config = dict(
    num_hidden_layers=9,
    hidden_act='tanh_gelu',
    norm_place='pre',
    norm_eps=1e-05,
    rope_theta=10000.0,
    tie_word_embeddings=False,
    optimizer='muon',
    beta1=0.95,
    decay_fraction=0.816,
    batch_tokens=131072,
    doc_mask=True,
)
Each number is 128 + 32 x the weight over its row's rms, rounded and kept within 0 to 255. Layers, rows and columns count from 0. Numbers have three digits each. The size before them is the row's rms in percent of the matrix's.

# layer 3 attention query, 768x768, rms 0.0627, rows 104-191, columns 704-735
088:192139150072139145163155122074130139108153033092118103161139074150098105131121128140082156084145
092:128076125094130165120095104117129156116186127161163169085110083099148120071151106080107194156174
088:112136131170150166131141109129104136172126131134177093196137142096182114141145148121137195121113
091:147136122158128163127104125135092108124128133162127126120095154107149137145132154113112127127108
095:189156214077138095138071080118139100155080155155123136107195166118109120128167133122117159114128
097:141154071161131176126093115085187139088171097098107081182130074106132164157105152098113098091145
093:042166136163088121108182163129144060086144122144068116137110147124148155087116132099123135191059
093:158113128145092151116095129094129103062150139117075124174115107116122139155112097128165180221155
092:159159179105103143159126100157055157083138059107175144164119152154138132152139165096141142098082
091:103124150075089115177127118166134097150136165129165089144165117106138124142116178137124090177093
092:154112178132133099128090176095131103139129211176126161194119155104138102140122100076085091199153
090:112142173131181074146150146134197150100155148144147143169159119106175158142122110074114102160103
095:140131108188138067093142139121152082092175122141187158165047141144136117146097119166169131194129
093:115157127116106181113131136107130169182089109130093180092143152130125136054150097116145082130103
098:183190090042134162104128127142053088122074087106122120126120128114129098070121161190083120178125
091:066110137176123149182095170114109131112170149118175113117143120181161139086145132134114094116185
094:112155103081095126094135157171092157158179126155191104082150127141131135136141167107079151110116
095:124130134091121089105084075102101123073130168098134124155152109097191184142120115132085135177153
090:089135080051107098125167210117109118106138116165105104133172154115146104221104198162109064121130
095:104169149144163157093143113143139082139173132158129077129151092141108138152112111142163179156082
094:159083193083154140103134100117200113101143109089115157112139153155145151128140120077087077110080
093:134096111161112155120142163121102137094134066109074137132146102116171089184152144121103131178153
093:145167118090118153109172132159170123123137121147110142126156083064158131161093184157175122088223
091:133137168152102106106124115154142144145098110140125131086070080136135134076132106089161123152125
085:108087136217179124117115081082067145095123129127140107131122117098079170136123169084107113110115
106:140115083068153163135125105157133157188145126125143158140131137107154127127094158184074130084189
099:116078092109091092139101129089161118084078135123120105107169111142082148137052191133080113116107
104:127107194132156179168056092095152142079173092139121104125145107149178208143130193112092202174028
092:158106183161160176128154139122135089170146051103057144120154141111093085139085166129102117165152
094:109097130127141106165139155130130162143066146090121131150102090160115109106157149080078149107091
095:130106168169169115087090145163091078173118135098121150147137107114131199218206128131178185179138
103:182185154178166159154134076116121091166134060086145114121071131078116079138166098105141159123144
097:142186037106106113118170110100095106145156150155119126142138065135122155111148176081106146138126
096:099130038144093160126036137127110134119150155094187148087163082110116081129053128195104157072130
101:081102076149119157103075120095141068119124173126106108136132115115118215155140144097113191193128
103:135157117134149113169117139204119130173146172123108194131113136120089156158186096097142182131147
098:125175195115165114126146130112130148143101102124096146113194109090126151126119146177145197165150
101:094185050149134151138112123095150128094158181132140142118167171156118098107120138116156104080087
102:131132146141212096162096092188131103106080175120167155141172181187135161139070124156150107085081
100:140109088172118150200098118133068146109061067139118067110082171178141133058143094099189152174135
099:051143130120188176089175195116157112127116112094086128159120124152146095136129148084127169057118
101:159104128126189109070142166098109131127181106112109124130118096163068180110110105095109152139132
100:136126125150131130144125128131119150082066096164109117095100208106112192093148145111132106157132
101:153110141159092136119136128116130147121092111160126166127105112141190157126149148173087140115140
105:165134120140147092081162141155077139153193094150134114151141083130095100152109089230093144162134
103:144157114140120107110156166166089131107079149082081137141110147157097137092126117136168103093102
102:109145121133122089175141130109136185138143145190140120115090109159126134147097183102063121178104
103:066063120111170171105154090105132108102135129073108142123092100132126089128179160177131102145098
103:122151116176094157126113115131117136171141135131094105115129096102109123105184125175132138180124
106:111150164115152124097097096144129147168096146092126152157138110106138113126085164132135118155138
102:160169123129098119082158121107108086146161119138172139123152188129060115152096151126097116160083
105:150157147171132047069095104092183077084143144169095096127113174084105115128134016138099109121153
103:087133124126127094133121138147139159177126135126151157097193110183167125134182084137064117113173
102:113133142110114118136126115166113133181155104130129110130134104149169122122143118167166108118145
104:143146111117177093115188074133122109105078089104146147140119132087106126101103141143126084162067
111:074127142135125068119174111184107086138142132122082139083080091120056150123130166183169124140068
105:188131146120134140179152140110077172142099191150128169164176116163147147113115082074119089121137
102:139178097086096133090122163181164137121123105173165113113202176169115114225154100122146130157165
107:150066126139142113093132085087153146118135152114077114160165132134138144137140202143166115135138
105:150087080097146183110139192139131137164181101129102098147089107148128120110133072138090121165098
097:106099084109129098116182093139121064159067074159097115130097096147141177153102060138144132112111
094:148123155168145168091083095122074083111131113158089083208093139127136151077139131151112100150120
104:123120138123134103097134111160172104113107114045156082127166134135126135109110153103194093141132
107:169156150136123105150160079106156114164084112169130083138159098076123098132173142114088116153127
105:132142141090146150071148106110127095154141108089129167114183142137128109104145152091153180097153
111:094097155101154144115175152082156137188119156180131132117151146129118150119132105129122106161139
105:145117104111138115146097128155142144166085195156079206118155045143078053162058145095177068156079
101:143142142071103166159098166094135178123103126070172104149081147136075088169137092161117139169135
100:088138108117069168159115105154131086102164093178172134193131128091157100158126105095104100102127
101:061099092069132147115076091132082163148173170152092152158128138192106101200117186130104112172145
111:133125114125173108117137170157132126119144135188143119192104168134142109126108145111158097126153
108:186071112144116130128118110181188109137196190117108100105164105143130124106136074139172173109203
106:143142133122108123114125089100119130091166137143143145092170121102127091092092129145130114129074
109:120111159064087122104103128124100057153206109135112121128082142166104115124153130130119129128200
104:092097105140106145123104072110105107166122064112114138122075134136165124139194131017096101133142
107:201094208174093142090120087128156105078125100125165118077083134148085121142050121131167119111095
107:111124110076122065137139135122176108120106215145130112120108210132112144114166101117155157163151
103:149068165134097148140143141171109167122106142120134175127074071105015132126149139079112142110155
106:061155127130186139143084064167193058130099138079205183129118147125171148119135091181088126098153
108:102113102125119081099129079154147128144086110145111118097101099135107117139153101121137127125108
106:151148049135110144214106115161111092156190137130198130071131160176149128119131061105148129141153
108:087120146114132135073169169106158125082126113163119106154138091132112124087155060086143105088206
105:145116081149124170133102124096152152118107160190107164150113089104149101151156164115119178162110
107:233088103124110135114110124140144160154099141147116121146134082170154104097178127194095147118125
108:132136158075129107145175166126108135123153116155181191162125143123165077152138131143137138136116
107:109103153175155073157123180111115185056098066166170086150113174163162107188131109115081127140164
105:115164061146042157108123159117164156122143129130119089116130120120176072132162086124100121076143
109:103118107109119103164140077108147146134129122131139154111109164178125162129140152090097163129100
# layer 3 attention key, 768x768, rms 0.0644, rows 104-191, columns 704-735
086:087065107183134114145130178102176146141169113103142150066129117127103142081122072097085115086174
098:180108139120077088190117157103118168114158085071162160164098128120156153119160136135163128055103
094:118145190141103158149146158109150157115152089090119101144188087163146147192094121137125184067103
094:114062145108111172142106158179166142099146150145135031119112163121061053073189096112141124107096
094:124157088150103065107148117107161195131079106140182107113103138174148143160126166092161138161082
092:122168142109171154078115070089144129132103200124118081144134142095130089134110127134108118116137
097:151113122118115133160074146150141168150158112165147077075154163124089149176131179203136139196190
094:112112144144139158140149145131122104169150107156112081131113084155132048132120157159158107129058
093:175115143108099122132151165174107181158143123131147148167156140130095108093174102150157117143101
090:174101151111138184083176086107133159155125102092098122106089175128108164113119133136071080167185
092:191151135123132165107043134162141151120102093045196083067190114145117093159132147168116120131065
089:094111105131064110075123086180168138103102101204216124065129164133134101148140146114106182096127
097:133115132172177155208142157150113061143157144191101197125208112108143112153093149085099121120132
090:101089093090139184094094159126172127129129090115119132144157094180126081088135148161094127094133
091:135100104156138146112152107158134137073122140148095124092142118187178129135105101104136097151098
088:166104120076135102083144186155142163120068102118149126142141111119097070132089084177095152070176
091:081146114052139134150118161181126147130106152177137139141143197144165146035138085176148131129140
089:137150206170124118100160137143136118145133197182147151093121153117102104142108091093139103131133
093:121101117139127119125153108176140124157081121079117058109149154109148152133128147073178185163094
095:147135124124163125142177104090017127103138086100090087094129138123112087144137114145175152100143
089:152147077158170140143056127146127158137096104159116128123144086107127090065123089133204133152123
093:120148125094142133131212129121119160133138154148169143085131068110155140101169153082158181132107
093:074112173142111096145071130158117207105193098110144130146075166134135110121127112166134154193085
090:126139098055129117173146146093178149150163142082127104120109115125114142145147160126099148106073
091:150113152177173152142081132170098114132147130118144068122131099110182163115116120172190154162119
086:102055149118089131093128102146137123117108157077144126125108148138110083080189131101094055110091
097:091144106134136119200089132176161164138128153093155102133125119129093117080133131146149060168156
099:116135146127084036101100133120092131162050158165109152160123136137098104156114146099082067137117
093:144198148152082100156094092127127094091178167147188079167174165076140122115141165100137152095165
100:145164152160127148119119112074119133145114127070104132119122129126130126122132179120105131150129
099:163104142105126051120107098090111156113125222124154097200164103142088117146117139145055146120119
098:054134114122155100105100124142150069106091180126107116063164085229131154186112133128117087131135
098:130144142103166091108143110137156077172162170108146124116214201165093126133104099123075092115075
102:162129075088123133118076121106130118130114202157103133081100065115120154146084147111125176160199
097:168179148177064164171126080100118114138071097177099110086101083134086129090136123164129077103182
104:149095127168178182135164171114128109127105117088161070128173108171133061124132099116134122077065
104:142111144142194166133079157151084136173238125117086175093126089145157190169137092116126094140172
100:123126062148162090123181133207175138209146167129134138184130138102137133090148060083118114169117
102:115161144132114189125147121123126081130106188098135143125092153130136138104104118205137083105103
101:145132118109146161147137121111146144172152159082131156092132177095081149093172141125118094119113
099:137109140076160110151191116103122142142141135099106172153128118164115117143124174171135114128132
099:189187080121168130149146097099101121178156097124111134169159099094078187192111127095100113095119
101:087110170112177075113097145068164160126181101132131147142146199107140172141139083109141153129126
106:184132137152151086183137132115077142086108108140062120112195117126156167153170098119125116126147
102:151134116088090158139138194130205066125188146138122115100113167076196129193064099063093112134190
106:183118186156108114152150117122154073110090120158122089124084132138157130161165155111123132192083
104:149185080094142178125122074110083189139098140168191123125099096111141186068159133075073131120095
101:133150135144107100141138096188131122112157185169101109093125126108101112066119146122145101125131
102:095180121122128119145080191081102167151138121117170100191067123225127095120089097136114116153132
105:138088160118122081159148140129152180101127178131124115107118163134099132056124138161112077192154
106:173104105049167041087121170142136149085127159114157121175102079059144157120121142120128120112144
103:202119132141135159133123139169137144136188174155135158076114079096126123194130114120156129137126
102:108160147140155147110135128094121086162198097117140067146145093177102132120089127185157101124205
102:107141116157175133193097107120187132190106162160171071096077141139139092131099126180144150187163
102:149134136048082112163126121104132098140143139178127126162171123128120189137117116115110076045136
105:128124182192137077135179172092188138135146092130111179162153160168139114193130102067102142136119
105:086135111128173127140124087143136132155109097079139120076125087134169114177112169071132132117095
100:104199156219181114121147091116150087148132159118113151167130129075078135055141145201080145141130
106:113159084159174149149119199090103145125172175119072138149116149097112130113133120096128154136068
105:203171145091086152149184159087113084165079146119099134116068153140182107081122108157139113118172
098:123119145115106089141110117143098150152097127133089140134118139174088095128121117179153123135136
103:091112109128117115102175095186145102120145116101185138163130107084134127080172183100115138132086
108:149119110170111169135162128164138163077101107138148099178106155093104191103111154132082143168112
103:155122084112155106101165102084156167172150142115099078167115076153178154131158090133115154111091
103:130135118134134168107112071080137144153152146055107138124148110119100096118137087118130158152094
105:120150173103090134118106150144125186093117107118059092134104145171183109163085103190093084157142
103:124091159052092127083105086153086100123097167112141189171140139150161131060178063099164153105134
106:146130087106125096126101149083138070135126144129107164051169074105125163163141097178115083161157
102:106127177141098158079140074136110083128133145119130079064063141121126108128106118052148160140112
101:113147141147095157108140128138101068104128132126122133160134148077143178108166120163104128101130
107:143077116131138107102099135121095112082135107113139168129160126151149165141160122167116164040094
108:129109161082080130098075149116190149189095143113086091099121128115126113148142095129110159110134
102:080109095139126162152187092167111108136118115092114190155140133153130140173218192165177151111124
107:131174138100177144113140144171163159188112166089131089061169096121128143130145123137130098199122
105:089159092184060168131076124079165122140095148170144117121133142107077111114114111142128114138101
104:156095103180144127191130120125082181102075124095123147159160166082110149107136075178080066122196
106:127129150050157151087120097129178117202143140124148139149143171134134120084156118184125071124149
103:170092158119128103076113133096125179100105053115170073187147132097123113026146118124147143084071
102:102171070144098092075166075121133097121150121105125186138125183170092128139117114106141108122136
104:107114127105162138115127182089105090146118141168157131125135097138186095098125109158141165094145
102:115154100106176138201124178193127065150168132117120060097144127118137150154150142133098167093132
106:137119159098104121086131108083056102166133120139177124115117159137112087086127171143160169143178
103:066126107165134143132127129156144152080179123131124097120112122059100164112124164095123148191132
104:077149047039189173134120151098115144115112142152135145140161183127105124161133153121124168102148
106:116133158145164133165060134136154108112151158062152176177147123162197128136110117114103107115171
106:113099123157165130060153180098121083168191129156178126124153151144117103125122129187141132161116
105:104143174162119109079090125137102140100132133138184165138171135143102123085097168065134135139143
107:104162157158102115135112115104078179166112120134133110110081096129100166194134117128050127113139
# layer 3 attention value, 768x768, rms 0.0676, rows 64-181, columns 704-735
102:103120134083077143135177183207169131112161198135118071089131089113079135099166174159108140150105
093:145097126120101154110088093114139129156148133161134110134101127166115090109087150171103139119136
097:109074121102139093158121155135107133161146138061145122108122160194132161122134087120130130117109
092:105149079113160147111165168168154068169117169142095043114110151156134090135166167148154083136142
095:206169115148132128140142182119173152130144110123086133151151090110123127078067156154123156163077
092:108076164101126166126107077152064117152164142179123101165122149148097098153069153158121131081084
096:119119056154121156051059081066105163122151101091099183195137062142095111179118101128126162047088
101:099123181152202142145135130148187150125190138166164097150147109152194170112092134158145109157111
094:113107139153111132140061112105150105090123117111135172076118115169108094120111090130171102126088
098:103055078113116125096184168161140151112194085144118158155128136127168135124078130092165112121140
101:155067178116117151134060076074163155114106114133109079068161153110168150103106125124149086120093
096:112119057092176110117147169141148156087108120118123184140158085122129119160084126120143133158147
097:114105119142116128118115162175194117142103156107175117112093138177114134133105126133147161155123
097:114172152156138123123085071102136159128117111101174149126136080114118082164127141129146122198159
100:161068180151131086119143144058168145072170113132187090124097164087162090103072137093140164133112
097:124123121123105143107141126090147109135039106170105209170129140117097161077106158098116155179110
099:110165185157120164086077135200175138120143155170123173189090135131171179109130181124120112138083
100:151114099112148166119153137159126137092122084108180088085174142128083064125147202137151122164097
100:109140139120108177133136089079153085107076153158147214125112151086151127120136118110140122137113
094:117109177144190117191118157144141121120147079101140105035098119175134153135094190097156147118136
092:150129149079119180126154142115102152107063146122133117151097147135156201146150121169145117141092
095:080095084139158165105153179171073051213106176106073107172172116100175149105107140113173136106112
092:139125126116108158147126170093113098093114118121138094151123093120125118149092117128173123172127
098:107116102145122171149118136155158125139025091165160149145148166070136107105146168100120142103093
107:150130142083141147157137185130142113111149103147141107126109160126088166130144121092093127183108
096:098156103101144056141123117134113123161126142116125183072086153136106118175117141140059107171108
094:140157123138129124159169086081137096117179135155167154098088115093162098080147143058081080114135
095:140158145112095135125130141134121098124172121108070140155104122108072138138132094140094117073098
100:161191191132091147128148146146090097172078072076116167113063137114090100147114071081149182151163
095:102125116130138153172135133167153123108149191121106185153168126106158133134169146079177062131139
105:194195132158119119192163120135113157124142098100109145137051153088132082085166112185165115111054
097:065151136128160114153154131193139082181140217108155145194135150121191120098140111109151165129131
097:127166115075137195106166162105122115124142113072129094140099091058157077066156140139095121155171
100:122105056120135099204155152199107121118181178134180121119128171108153120086201196169154160146147
096:144090145107104149139113156152140169125061163147139098152066073158101136208105114147103139085127
092:131083114148087157166160175105147107195141128130116174139175090129082150081136121117111165145148
094:171153097128149158159092127141095112144123162180146134119130192133138093145194118165109170072129
094:055111095163089157200120097134147076188162089109112140130130077119093146150127118092117121134103
099:166106199105148102119087122105129165129135135111114126145149123111183126184115132141116108067159
100:182134107123122102121144161074107075144104131055079138118100144154200126124108068099108084105131
099:084159171098135091141126050124143157124134095124107138127104175098082193135176133096181089118173
101:129125111172166097111097155114118134161154153130155122086122147175158147095082123183130159160124
097:123115098170163099169179131095219146143095084092123055147076157142116123157145131171152096126128
100:136110151082143147163104111100104145169188103134052098077157125157117087144069134163156140056094
096:102113139146179170109143114067136120103132085093159094102072088108160116141149133152153163139138
092:139148097150165190123165122189133170101123074162101133143107085095109125118133126133146126084147
093:151195124099094152118131120134109131121097151109076146129079139155070106152078124189141121115166
092:189103165149165124091097177098088114141119145122125165170199112113161179146152151082095106107159
097:109135108136125094130137140145191136155116069090116109084151136000076119118124109118132198156101
100:090141107129113163101110107110151151178135033103165082044115079138100214144101112156081107166196
096:126197120167115165101121130159070100172122101144120146147162042140127058156113144122102172195122
092:126071087186083134112154130151139091138110102145157145089113164081113134064170119111059103118136
098:164112159111090066146139196125100172115121091104196147135157137198141126095094154124110166134148
101:155096079079112088099193129168190066118128144135103096130141169096110135096141080138174081088145
097:125136145063108145126141144106121142061118148076084160117153110121171154117107170125091101153113
093:108159101140137113194138125080122158090125128102133121122124122147195122147190122166116063110146
096:132128188128114163116108109109188141110108141119129076124099201084066106129188128160089110126167
096:126127114065155091156166068171114152107100152100131146100094110104097093126188060124052151126035
098:071137133091131129129111165123177157155171113132163079076147126101178122081141112116195131107129
098:112187161121141121117158188151104133111177143125132132082096119047130119140118147094144143110124
099:156146126134114138098176087187127116101141143207083132088220161131176163124109134109152139073121
096:160099162120140142157134107118162115095124154120091129113099128155102140152146154132149118135136
097:181132197109112079123101107092097118153085096098110121150135131145102137107142101202144167066140
093:149087158205058147106091126129119112135118133085121149099139158121071156147088114143069120110113
097:116106145123147149102169107092110072133166137124100163191167058061160163135109113119133124104087
097:156133073134132113150136111131151155180089122098157163137142151095148119034139134110088086133159
098:105151160106098140108093151118138162113171068139057141136169066128149116093135182123184127142107
100:195145108115119132102165106111106115154151108158163107145112118138110202087091169181145114093139
099:123115113121148184143096116148091128106168099066170123112135114162152146149107136110120137205148
100:139127094111105132108151144094116126125134201073112146132124121108077134128119091151126123179113
097:089165181121169048188093108068115068181128161063109133141159141172105166055101100118164109140109
099:179127185154147131135132174140082171139134190123147120144078132074157144133122104116108155108118
102:157089175106151164159107177021085131097077112084127120174129097129121095153183091162117120108141
097:083149130134115121162078153118110129171174124084088136116130139109103106147127137142128127123101
098:100109174160122103147089102174172096130167092140131138138186094106134135119026131171131119132149
101:082069136198124150097175150122157141106150107149146108133155144086157145178140164080100109136120
098:192168123173128129121178159131123099110174162102107125159163098147132133133104120151099146070153
099:109086141120104200092154085194129129186161117122113132127141152111089136060109109092133172152133
101:125150146081201089146169145118101141038192149117125107145097116109066162104119144136160137160135
097:140086161075115094120163137137110152148099168188153092143159175128168142193120095144110172115110
099:135072114175140114106124151093136106137110073081127111125122154085157185069138134131087111104122
100:147107154154189119087158122136125133106155150157092153183118184090151150126142125140122121092163
099:128119140106126143166130170147148111136152228120181124118101085129076146117123135163127118137103
099:132134174169140155141113155132149146183178119125128151114128157158128146115145109186095169136137
097:064102157116129114110129118153114148120030121167130148096170152105158162033130107109117185129107
096:129148156135139166087135118126142137143124151093128101189132081124140106098109129155104145139121
100:092103147153110162114061137109103073106143162158129119092129102146161133194070084138078080132136
101:123142113143137156096058147099132145131126153140136174166163138102142086137129149137096089105157
100:101100106168121175134108190124116133117159180150178181146168054081144137121114100109102139065171
100:100104141126152119133099116118139129106064161137143139157125135124224096172131109157123139142095
099:121117159103113200151100134122096084115212126098184173139134062130102165133117106122142146140035
099:123069106152099120101147130122187124126039127170138124085089164123095146157216106106152140113126
098:130129116115193089111034154123088174089115087138112092142093166124144134165078108095126136109116
098:120210096139146133136122103117105123114104114165152153155121133134098133149146107149119110153104
102:126134126095107157071167151121087087155159107124149091116118104146079128192147110186075177125170
101:087180141127158122104119114111126086148119097140130165127125132095120137115072116178109099114119
101:139123117112101133135116133095149101132141131091154135112131188106153120124103117164141148126121
101:112135199085132102167139133151119120136141138149151151176108168105062080182152119128163142086184
101:022168133096167153098124143154130147099165156119112117081090146080137106109133167143140171118119
100:151113092117144111158170091157219148107108127125185082053129122129084110121166182100175158122148
095:118123137111121081071145104130134149106149141179127187170138202164162173148146128115102102171129
095:183121112144100168126124111107170125095165103115140138180125127144175102153134103168166064093060
099:118116053103102136157135095153087127122135108128090103185142138122087129077077173104145057133117
096:168151114077105170113113129110086110151118141109144139116163163153076118085082152104125095139076
103:156120080129129153157144080125054159152078185152084094125143166140150127141108107074099136093159
097:094063141136124098152086087146119130183125094166137080145127117077159188139163110048105123104134
097:173124117128107103104130137102073124133121097139121103125103180075074137131091061126177113141102
102:107100183113156058073099112104158107149149148134103167098102127153123101170098134170128126168071
103:166122116084141167160173058131156143141156126120141092096090127123144177153097184100059143134085
096:024156161149118141117160128164158086092111126096138114161103116147077079139132102113097091151120
096:137084052040193101067158087163130186130162145125099062086105110096147088133095158131145072113093
100:124124181113133108108141115120057111057143158132131096144158088113142140123150168123145171109074
098:156159115088134123096154097155147073128169148122105130158105103111180127137103168170086113145125
101:079116178135174136167208146065124132140108046110101161060154107113136141118168111126162113174128
101:119094175129127118118150078160170128166157150124060076183113074085153064122146094204163179094107
103:118121143146077114159093151159142110114110116113117094084114130165061117139116110060164115132179
098:152137140135076084127133152130164168120179120098163212134161114146063077106094152126110107156100
100:102128187111115170127127136135123143103108163077123146073135135127154150171168146173154136125033
# layer 3 attention output (transposed), 768x768, rms 0.252, rows 64-180, columns 704-735
102:193106159179173122133182145108116182109182102158137094178196150145137101143108123176171139053131
094:146109073121145101173138093124169107149131182144109131127160143145164112138177117169079141129088
100:109177107137124184113105198170138065101111106084117125110082119157167175100172079118176120091108
098:152176121099102147199127160126125130159123129111161089156134062189197169124104139163075110096083
096:119101146146133091103183180115130114232118173124101126140135055117150062120090082088131110106098
093:102112122128097108165151181164143106178156125134140086113144156136102160099142155084100134153198
097:132149187102147108083139176085105117101126118065127139113121100103091125172137169150097176115145
104:170136120149100088137130126169080148153120144181080116078131157160140100103174171103144092115122
098:096071113116146148146108172121096102103112199090147159112121213095194166167061164116103127124199
098:106093117141112083145173164148099108129140169128198139093143165166129138112139101136166113120079
102:092054117106085125176170129170108152163211097181098087107112160173154135098106122150103123142184
098:139108122104117184113088113104204106134100074180105164175110175080059169147110088148114212161117
095:098125090106152132110099109122133077106211081130170092124139148084133142128142107121121173101154
098:071140109105144217093083098100117081148118161091159136105119050158127092178098099057171137126192
098:134097167081125126160149142132126171141158110124104107172126144124118109152125069149076105122149
099:134077104076045116101181186090090173156113207144154091176168130122163085178125116084086154125077
100:116073067042118140129161108139099071074150186136132177142118147134148154169118162118074058129103
103:117082046141180183189096077150127058124135132125100136189166113097135142110184144150078165138131
099:138153183154084120144166108108090088133144146109115086096097110156187100204092164105095096100148
097:155166159118092163133113141132178051106157096154121154140148133134120149116079111105114133093127
096:112128148145133170141098125194144125155141128154130093140097097134164158147168168111128111120171
096:170173052181147089106092129109130113083162171139115137144096147124072173099105105187140122135102
096:142141082125104121124135069098184139110089078104070059130090158161118190149155090115126119136139
100:172094122093189103120145115132087110141164150101124137169106118127166109152132127119146183134125
105:109100140173108128092106161138136074122103098061101141140144190128138105133137099142050129147101
098:146144122142174163150065125134182110060143173146097098135127085162149103143136114090185131180137
097:058134080144161132146156055115091128132094130118142118101104108102184115194118100139147168068159
094:109120135137108120112132131114191136167155102102164092087110165172145125192109129138164135135135
101:083090121133090119061171151180122121176119136095115113113126113128080129103153141085145123138155
095:190156154121154116124126166152124173140095131155143137188123110123151105163111150166184177095193
102:120062139078106156133156141140112152168136030139137072121136156143059055145142104134126122130145
097:139182085141113111124158159109087159177107096152100125151105093167124135126157157108057094078135
095:153131129138104087102110085106096173129133152079123077133119144165110158105161068134147143065242
099:153149139148103123143128135175157112153077162157081117130127159106089174076076137117136152132146
098:164158148135169078085117096120113198136150111112139101157133171102103147086189157081112094138086
095:129167096060110087124152188092132123140076109141101153156124156109054142092131066130129084091102
093:084118103191111111139175125132140123098171061131137133077118089145130147151160094155093168083169
099:140144121132135151111123130133112142165126131094125125099167083147108143137173078101137112173152
099:172139102164103132146151097078140099126114116069100144043105153158137121120168105111128123143102
096:134113119143137147131120116129075086119161182160153118099132176081135106112140161088082073106069
102:088156160131116146052134098097083122081122138091167116151152137141167127114152118100147109106188
100:082156127148141086041099163110164150151102123150165092153103172128059116138160198137092148169140
097:133110102127108099142110174114091158088094136120099148150170115163146125164173150090140093152165
098:112126187207060065151171120128089075127071120106149146066106136173133143139120146086055143089133
097:133168079115131120148127119128099120126172155162162135106129118132162167118175160098116122138120
094:082096122133078077159072119100128071112134140157074112120120130179083136096114129133122165202169
095:160153096134184138086162156151154175123098094144080094095145096136134111126138149081106083080087
093:141111162136149055101120146163147161168118121152112198145129128119095100121060145133194189088126
100:116107057108169164149129105131154182109124176101137108139148172134142153122141167136164125124204
099:147127161127154094127109120102125090137175148110160124139149111102111153134164117136101126145167
097:082134083111091179083161149068114079124174108104127183141124106116155135107136066137078129129109
094:181126097129149177128161134140167121085130103146140124165115125136113121117076084085136088159124
095:136137150154146136140168189163156109062128040127141122064126108135103075154165063188125160134079
099:122122130166096138165081127181098118126108112108157073113164112165128131142096206119146102063119
096:074150122128129125173136106116152168134163088147078127141079146132127120136058122172075103088143
093:137138099118088138161128154162087115124179159116155139134138072144135170163104094182176123130107
098:127140139194083149116115092150129129159053123126153109089187086174154160131108100167091158101144
101:187097135193086145059108099102124096105162148123156160140114187141115178126067101091173153176111
099:099147159140105122085115061197167122086135114084141090113208129109071156096140098204151129059115
097:150146072151103160164138112133091093129127110094114092112169098151107107115104140134142090104107
098:135113147121133123117141082117182170168092128127171118133096119108120116159099130154237117160090
095:096127117134124119136103086116143183144146139175119139134126095104142120141164168107132070120123
097:088098106112086174126136157121169103141138113108171131136121114168108103128117160149079101113077
096:106107143137152235149180134146107129106106094101086100183106165142121145150096119091093174118121
098:105129119173134166191169167134132164117106108126182080110034145171150140119155147131149128117183
098:080109111213197237137127124147158131131124170183109140132103097122147167139161089152115113188101
098:159160155084108124025102171101138125070066112107139095082134116124081121114160092151147123106083
101:116111097125108083101141168170099144119103158162170127138187087081118100177172076070122114090123
099:111113089140123152153135104108104101130142218085151107172142110132139161140162125159132159152188
100:165112113127124069115168091193099123132141084141111129134132117150123102146119133109045157132129
096:135163129160143113211177171121162127114124170144135121107079114061142125112156155160145158135126
098:121124180163128095160138127117150124098095108133134137128131161126105157127149131103179131106121
102:142097152136121141114108125172174088082155075197120162122143157112095113155114151116128102126079
099:102110210164102132114120136163171123129127110114148141137106118130105099070112121144158149068143
102:083140134104149152078094122144136105160102100115142131146112182131114078126174145113170111114169
102:166130135093103160167094130096178119146164104115131076109159088066160121145103116160103134046122
098:095169138209122162133129100084067130071145140110113077130100167043094116090103193159122089101082
098:112093088100174121118134114103169194119139121162157124133136136189087131203172138125154170076124
098:170107141148080122132148082137145103186091106106132141158149106142120104097133111105108088142132
101:128135092177101105097116151136125176113116142151162071098129073146120111124088103107123130144152
098:115153121200132124134060178128134187123178148159091068058123160099080132110163174135162144150123
100:132106121081108109168064092117118118150120116100105131130126094134121186168106116113157099152118
098:163133106110141129142145146120093077163124163064090128126145141098071081167113138061080135088075
097:119131120154129098085117098076110127165146120101134102174137139056150128134169129100157150189164
097:161152139135113095125144124082157109089132151100112119098096130165163190210121086171112121133114
096:061143136134106111129156123068134114122137040066130126127095146144133177130116173141175150144095
096:089087119163226110145124107155171131157091157106109130101108096116122124126154095099150111176110
098:142123104184131085178113080134122156128105094159108128089156111136167113125157147080100140168196
100:134171164160136130135115107147147102175156094166077142139147131160133134114097116101135123099113
099:156067099121130121142115102132152137111143122147127078119062091138085081175192173100084129115162
098:136167092109137157158217129149185109133155165162153141112123124103119082088131096199128072098129
096:076155166149141110093109133110173114112178105104106128154161092119130144091139140157133105122149
097:162082155083086086074134097097112178143117112122161139147095154121162084143144152177117105101168
100:164103136181097133141071136100136120098070075132104136135147152172140057101169070098128065099123
101:132103126086075090089117132124138140144069104137163165164194144143087124170098117144068085123162
102:163095124153147047154087147106115117148064158118124103120138165174100143132143175136168107096136
104:124129142180077109163148117116193071160062138134104093128086150168125163137136123138126096145151
102:173138184124200146135132105144135114130082112167116149117193156137134180082151109130078105087075
100:110103100107114174110064134149203106118171110188151101154164161176136090120114132219172064120103
100:179108090157137099120196178143133117080162154118102167134126163089139139134127145140091117136085
100:137142126111135106049091034110191104180076160118140088157107148107188105105201130099113153140118
096:130129153068121190101108163129110151150153147115117173148111204150075111193169143077099157136149
097:115123192176081130151126092118133151126095099122086120121136149146064148167111097083174144104148
099:109157104087116128189107150177117107076139103145155110128138150140196121156093136133094143089152
103:142084098114110151008153196140181118115165089189076127146120124135106136113214151114150112134145
097:087135116142092144104176138101143102103050162109080158090167119168100184110154090201173125109185
097:119148099118095140203075110163172179142107117086134152091158105050140172089119153057162092130092
102:135144086151149144087092138122100144144155144090108112162109129165125173136112129116182083122131
104:126202125152042092092182139186147124118122074074130103165178097140130091211182136133146119140175
094:111157174121068090100089173134126123196123164085134137129097171149138163150144153160140153143135
097:112117076106084142136115133137133165147169060109079109160121163117120132149153105118158069104150
103:163170123155154119092151102134138128136137106130128138136157118131139140099113098111076205113165
095:153125139177094147131134124118153092132128160084165139099140189110158048113195126133095113102165
099:164169066190109164150128150138108101107163143155128137188199118139146118120135101089115130151122
102:161111101123098178144072119123123100134155140086128137101103141144095139125197180068112144191110
104:092206144101146143154166161112142115128138160151111133189096116147155174120130042080123079170151
096:116119114041147094132127119141122089131123079188130072152073164079131106144128126133129121176125